Part of a small language model's weights: MLP 512 GELU, 101M tokens.
Each number is 128 + 32 x the weight over its row's rms, rounded and kept within 0 to 255. Layers, rows and columns count from 0. The size above them is the row's rms in percent of the matrix's.

# layer 2 MLP down (transposed), 512x128, rms 0.118, rows 228-240, columns 0-127
size [ 98  98 104 107 100 100  96  96 107  87 105 100 105]
[[113 145 130 123 138  38 165 146  89 127 100 126 201 140 107 150 136 130 127 143 126 207 136 154 133 144 121 130 139  94 161 142 191 136 202 125 214 114 135 153 150 105 160 142  73 113 131 146 136 118 104 120 141 117 120 128 195 155 102 158 128 145 150  84 173 124 121 123 166 111 126 112 140 123 137 110 128  95 120  89 106 128 127 176 148 113 163 121  50 141  64  87 120  98  76 133 114 116 127 132  96 166  67 133  65 153  90 215 134 125  98 158 188 119 163  88  76 141 119 142  82 115 123 162 164 109 176 150]
 [120 159 106 140  84 157  90 150 117 142  99 118 138 181  89 131 171 158  95 114 171 146 178 132 134 151 165 184  74 186 136 149 174 186  56 136  82 137 102  86 111 136 101  61 102 103  69 150  95 176 127  74 160 183 136  84 102 117 166 115 143  97 103  98 101 124 122 156 175  93 146 114 124 106 152 115 174 209 121 116  92 150 177  96 109 117 128 172 130 159 173  81 141 151 141 117 173 133 165 144 172  91 151 154 150 166 137 117 134 123 139 136 116 153 127 137  98 135 174 133  40 125 115 163 142 115 120 164]
 [162 101 191 141 180 127 119 127 111 101 141 183 111  96 123 147 175  67 114 137  87  96  96 115  81 135  77 130 152  93 137 106 107 113 170  98 124  86 123  80 147 197 181  94 125 135 175 140 153 122 152 112 125  45 119 106 160 111  53 144 140 127 108 122  93 132 166  97 122  84 127 153 155 169 142 162  91  87 111 116 115 130 143 112 133 145 215 142 114 107  68 111  67  91 182 115 146 146 131 165 170 137 110 176 106  85 140 136  98 154  90 113  74 125 127 134 137  51 129 129  96 100 146 152 137  70 146  99]
 [126 155 167  63  82 130 127 152 147 165  81 129 135 141 170  94 124 144 153 111 158 164 115 131 172 143  83 122 189 167 101 149 163 111 138 136  55 119  91  96 121 147 152  78 167 133 163  85 106 182 101 137  59 163 144 117 157 133 151  97  84  38 129 168 150 129  99 132  93  79 148  92 173 138 114 137 101 116 146  88  97  97  46 128 132  86 127 149 132 138 169 160  54 176 131 161 154 152 130 160 133  90 175 146 162 101 135 166 160 108 122  96 122 114 134 107 142 154 119 146 158  93 145 164  78 102 177  98]
 [186 136  86 152 132 190  54 162 134 121  90 117 174 177 171 147 113 126 194 157 137 109 149 161 114 137 178  88  93 111 139 113 156 142  53 121 152 142 116 166 157 119  95 148 113 108 124 138 103 169 185 141 116 110 156 170 111 153 100  88  99 179 117 135 142 105 192  64 174 127 138 163  82 117 111 146 119 121 158  59 110  40 220 129 159 136  88  89 153 114 109 122 121  90 155 126 144 136 154 152 112 105 148 170 156 101 190 166 156 137  86 124 135 141 106  93 142 161 129 162 109 135 153 125 120 126 140 116]
 [ 91 149 132 135 156 161 189  98 162 137  96  61 125  32 123 115 148  88  82 130 106 163 180 147 165 107 145 111 135 137 129 161  88 130 148  90 147 143 117 101  97 157 172 146 128 147 143 186  97 110 142 150 136 124  69 117 126  81 150 137  90 126  85 113 114 135 125 147  99  54 109 132 138 129 168  95 167  73 126 155 148 146 169  96 132 216 127 119 116 131 105 179  86 111 107 226 197 142 169 169 124 154  99 117 139 141 110  75 149  73 134 139 120 131 121 142 172 133 163 147 187 101 156 116 152 112 138 128]
 [152 118 134  63 190 119 135 114  68 110 131  65 138 112  79 136 174 132 159 133 143 119 102 156 152 130 129 117 167  73 168 131 103  73 122 117  99  91  64  73 129 120 139 107  77 115 154 127 139 119 177 137 149  56 130  92 118 142 124 103 138 145 179 145  92 133 105 158 175  79 140 134 162 109 177  91  75 119 124 144  74 180 159 111 179  94 112 142 138 135 107 134 133 151  95  81  82 158 138 116 179  80  86  89  51 104 137 150 137 101 156 128 177 100 185 117 158 132 153 105 109 133 117  81 117  62 101 147]
 [204 173 130 113 106  90 144 160  83 148 110 114 117 181 181 104 194 159 174 194 106  85 130  81 168 120 142 118 107 139 104 155 179 148 134 124 152 133  66 117 153 150  94 140  85 136  99 168  95  63 177 167 113 152 133 133  73 116 148  79 134 112  77 128 100 100 122 117 128 190 182 175 133 125 115 128 112  87 133 123 114 113  52 118 130 143  50  69 142 173 145 111 106 175  67 158 150 110 122 123 139 143 102 113 140  88 108 130 103 129 119 132 169 121 120 118  66 125 148 138 125  69 169 150 120 136 116  98]
 [129 188 116 168  94  60  93 111 107 119 183  90 118  94 154 186 217 166 197 125 123  80 164 117 136 152 105 112 114  81 195 122 156 163 106 166 108 118  91 137 121 143 160 123 126 127 118 138 140  85 158 107 132  72 115  74 164 128 114 126 139 174 150 108 114 190 122 173  82 119 111  98 133  97 116 172  93 125 137 118  65 166  90 167 103 177 129 117  96 131 129 159 178  91 174 139  94  96 115 116 102 165 131  53 148 115 196 106 137 115 158  93 111 174 117 125 132 128 138 144 131 179 112  82 103 129 137 128]
 [127 187  87 134 128 173 136 122 197 137  94 114 107 173 171  90 108 128 126  93 109 166 127 109 103 160 150  27 133  82 136 243 136 161 119 142 100 100 114  99 158 102 168 110 122 115 126  83 133 172 111 104 161 146  76 185  49 122 110 188 125 138 115 114 111 107 130 128 148 148 172 139 179 150  99 115 159 188 151 131 111  74 164 116 143 173 109 124 165 149 126 165 133 163 146  80 119 154 129 105 116 108 105 164 111 100 174 154 126 127 193 109 163 139 144 119 173 136 143 154 166 118 119 149 139  84 148 160]
 [176 161  61 121  77 104 118 114  89  54 124  97 108 137 128 107 104 116  73 169  82 128 172 154  72 157 144  53 196 155 124  98 150 122  75 135  78 143  68 162 135 173 106 137 176 119 109 169  85  92 112 168  95 116 143 195 199 150 130 137 134 136  97 165 107 122 187 152 120 111 173 117 114 109  87 156 158  98 152 152 149 140  84 101 109 135 147 132  87 128 104  76 100 143 103 151 131 200 108 117 134 125 143 103 119 116 140 147 103 136 103 130 183 107 126 198 118 118 129 167 121  77 137 130 133  83 133 124]
 [121 132 118  97  91  93 112 117 108 119  97 150  69 111 141 110 100 100 142 138 176 117 102 151 194 133 171 103 109 140 163 138 207 112 117 167 140 133 171 139 129 149 147 105 165 105 179 149 180 126 123 159  29 120 125 177  68 135 132 183  98 108 127 157 135 116 137 113 125 123 172 100 179 159 129 145 100 160 155 183 135  12 159 155 128 125 124  91 111 151 184 116 132  98 145 157  69 163 111 124 130 175 111 146 140 117 144 119 162  94 135  82 130 147  80 128 144  96 144 115 153 104  97  37 143 140  96  99]
 [195 170 168 115 132 128 121 127 142 157 123 139  39 169 149 146 196 103 124 128 178  98 160 134 125 103  81 128 124  85 147  90 115 132 160  73 127 150  86 114  71 120 163 129 118 127 144 129 123 127 148 120  82 144  78 162 109 142 198 100  68  74 127  82 126 108  75  96 129 102 142 105 103  89 149 142 184 122  98 140 134 142 110  63 115 151  82 133  82 159  89  86  69 157  86 109 123 150 103 152 153 114 168 110 144 118  66 158 106 182 120 167 120  86 120 165 134  94 150 141 120 127  70 128 120  81 162  77]]
# layer 2 MLP up, 512x128, rms 0.133, rows 229-240, columns 0-127
size [109  96 112 110  99  93  99 121 102 111 104 108]
[[172  77 142 192 156 145 164 160 113  61  99  80 130  99 157 114 135 173 151 152 126 159  73  96 101 112  98  95  90 135  70 132 180 176 169 118 133  95 113  57 161 125 145 105 105 185 140 142 156 137 104 185 125 126 127 154 143  92 130 171 140 107 122 125 104  90 151 143 120 109 139 109 149 110 103 130  91 138 165 167 149  77 135 145 106 100 149 158 192 148 123 118  85  57 125  73 142 110 134 134 115 107  94 106 102 124 112  85  76 129  92 103  91 147  98 101  70  53 154 154 174 135 112 176 141 174  74  99]
 [ 96 118 168 120  71  98 107  26 134 114 144  98  60 196 143 157 128 116  87 104 149 126 159 100 101 119 153 157 127 133 108 181 115 112 172 159 160  96  92 149 127 114 142 131 172 112  87 166  87  75 190  99 131 142 109  99 101 128 106 134  66 124 135 167 158 163  59  89 168 105 163 133 110 127 121  64  70 122 142  71 123 118 135 159 131 115 120  99 153 128 146 146 118 177  79 165 119 102 142 168 152 148  83 173 138 182 125 118 174  78 149 133 146 169 139  97 147 145 177 147 121 152 143 148 188 139 132  95]
 [135 113 137 142 192  84 130  96 104 169 127 137  84 123 152 133  54 206 128 179 104 186 154 120 152  90 111 118 150 119 115 120 102 140 145 122 122 104 196 139 137 141  91 129  99 133 115 118 132 157 187 175 176 124 107 158 167 165 159  67  65 110 117 171 180 112 138 132  92  93 132 106 138  93 111 107 167 110 182 142 143 120 101  94 116 125 116 114 128 143  56 104 125  88 102 123 153 159 122  81 172 162 193 114  88 114 147 131 163 171 143 170 162 164 125 141 174 145  46 107 115 143 131 109  75 128 149  61]
 [ 86 127 179 158 127  99 186 131 167 136 163  85  95 112  93 116 133 161 109 148 124  98 120 167 149 113 104 138 119 138 127 149  47 106 157 143 116 122 169 104 124 145 143 165 134 122 169 122 126 140 131 128 162 171 100 164 208 114 136 161 100 105 138 103 146 183  82 163 111 153 125  42  92 115 125 147 117 160 128 187 123 156  41 144  88 127 214  97 107 137 141 155 175 168 147 149 109 168 155  90 160 168 104  99 117 132  87  55 110  92 103  99 144 125  75 145 144  86 145  68 134 177 145 142 147  90 131 116]
 [ 89 126 157 108 135  92 123 140 160 132 131 149  91 155 111 124 107 161 170 109 158 107 101 148  83 156 112 159  87 101 144 149 151  99 146 155 113 128 102 145 137 118 130 117 155 120  93  37 134 141 128  94 114 116 206 117 175 197 109 110 118 121 140 116 182 124 117  77 127 148 150 137 133  85  49 184 109 178 119 127  94 157  78 144 119 120 188 178 156 142 152 158 147 100 167  89 104 165 118 159 140 175 106  86  99 183  94 172 106 127 101 102  83 141  78 100 116  99  96 112  63 177 122 160 169 161  59 165]
 [169  83 151 120 133 119 155 144 227 138  84 174 114 127 113 106 127 166 150 102 161 111 106 155 140 112 184 157 178 142 156  74 113 115 123 124 176 122  84 135 114 143 172 124  72  95  90  82  90 192 179 112 112 155 144 112 151  78  89 214 121  99  77 129  95 160 173 195  67  80 152 168 106 140 139 127 135 141 110 112 140  88 171 136  97  91 174 128 156 136 142 125 137 138 111 137 138 103 117 132 143 175  91 147  81 146 141  47 112 131 155  84 142 119 130  86 110 147 112 107 120 156 152 127 152 188 111 133]
 [116  86 162 157 150 126 138 104 135 159 120 158 135  67  86  94 104 125 109 128 104 123 136 171 127 113 121 125 137  90 174 125  84 149 126 171 108 146 188 122  81 141 129 115 197 128 176 122 130 179 153 103 193 150 153 129  90  85 144  96  92 130 153 137 145 180 160 182 124 142 109  82 125  90 112 104 105 126  48 149 164 198 107 136 127 156 162 101  95  64 145 157 150 138 146 125 198 163 101 155 141  73 142 154 110 132 106  99 146 100 147 129 115  70 191 118 129  82  91 132 159 140  68 176  53 122  90 130]
 [ 99  90 158 129 130 149 153  99 126 125 133 119  73 198  69 124 111 102 117 140 181 122  65 149  84 138  66 184 115 170 117  68  58 147 194  77 139 129 184 102 140 151  93 138 152 115 162 162 104 178 133 127 118 157 154 147  86 106  74 167 153  74 117 152 118  62  88 147 151 139 173 214 134 118 163 126 154 132 130 115 160  91 130 182 128 156  80 122 148  66  87 113  86 104 144 134 135 144 117 151 188 154 164  84 126 123 154 114 101  95  94 145 147  82 124 133 118 110 109 135 102 143 110 141 114 117 114 138]
 [147 129 154 145 142 118 151 124 190 161 125 151 147  88  87  61  82 134 116 118 129 154 144 149 162 182 134 160  71 151 194  91 124 107 118  94 146 108  92 153  87 131  78 152  75 159 113 101 159 139 177 120 114 107 145 147 100  97 127  68 124 150 171 162 154  98 167  96 168 113 108  67 129 165 136 192 169 106 100 178 114 103 155 186  86 143 174 107  86 161  97 122  84 101  84 147 116 136  85 103 161  97 179  99 164 151  70 136 156 150 175 120 181  95 143 138 115 181  96 147 144 111 138 149 124 108  73 136]
 [138 131 188 179 127 116 140 116 167 110 117 107  74 106 114 135 135 166 167  80 188  82 164 102  61  93 130 122 152 160 118 131 137 148 127 134  80 164  85 119  57 114 100 152 122 194 145 136 109 105 141 170 167 115 195 140 108 144 143 127 100 155 161 117  75 153  87 130 145 132  63 119 161  79  76 122 120 167 117  93 129 135 127 192  70 116 108 156 108  85 122 175 165 129 156 112 134 139 152 122 100 114  97 150  65  85  88 112 119 112 174 105 160  95  70 115 120  70 127 166  78 113  79 163 119 131 136 172]
 [172 146 139 146 163 171 156 178 103 154  89 112 148  85 116 147  76 134 156  92 121 125 145 102 119 114 123 157 142 126 121 114 108 140 113 122 108 181 154 100 170 103 141 111 123 127  90  84 178 128 131 110 133 149 101  88 105 111 128  66 141  73 174 140 106 195 194 109 139 168 108 150  97  58 143  84  54  98  56 154 137 158 112 141 123 103 102 119 146 138  82  87 182 121  71 183 105 136 119 206  87 124  87 109 124 153 100  82 188 160 100 100 106 143 160 125 141 111 117 100 173  73 147 165 128 168 141  98]
 [122 185 121 169 145 133 104 136 138  84 104  39 118 111 121  89 104  75  97  94 159 137 160  88  95  65 132 143  79 132 130 170  86  84 135 129  85 136 133 105 120 130  73 101  86 153 145 114  94 107 118 126 147 131 133 134 200 209  98 145 150 154 106 145 131  78 123 110 106 104 114 200 147 160 146  74 135 160  95 164 160 108  76 137 104 128 133 139 145 106  91 142 154 108 181 121 167  84 116 154  79 142 133  75  86  92 135  85  77 146 153  61 138 128 129 141 126 129 144 102 127 105 162  78 132 111 203 165]]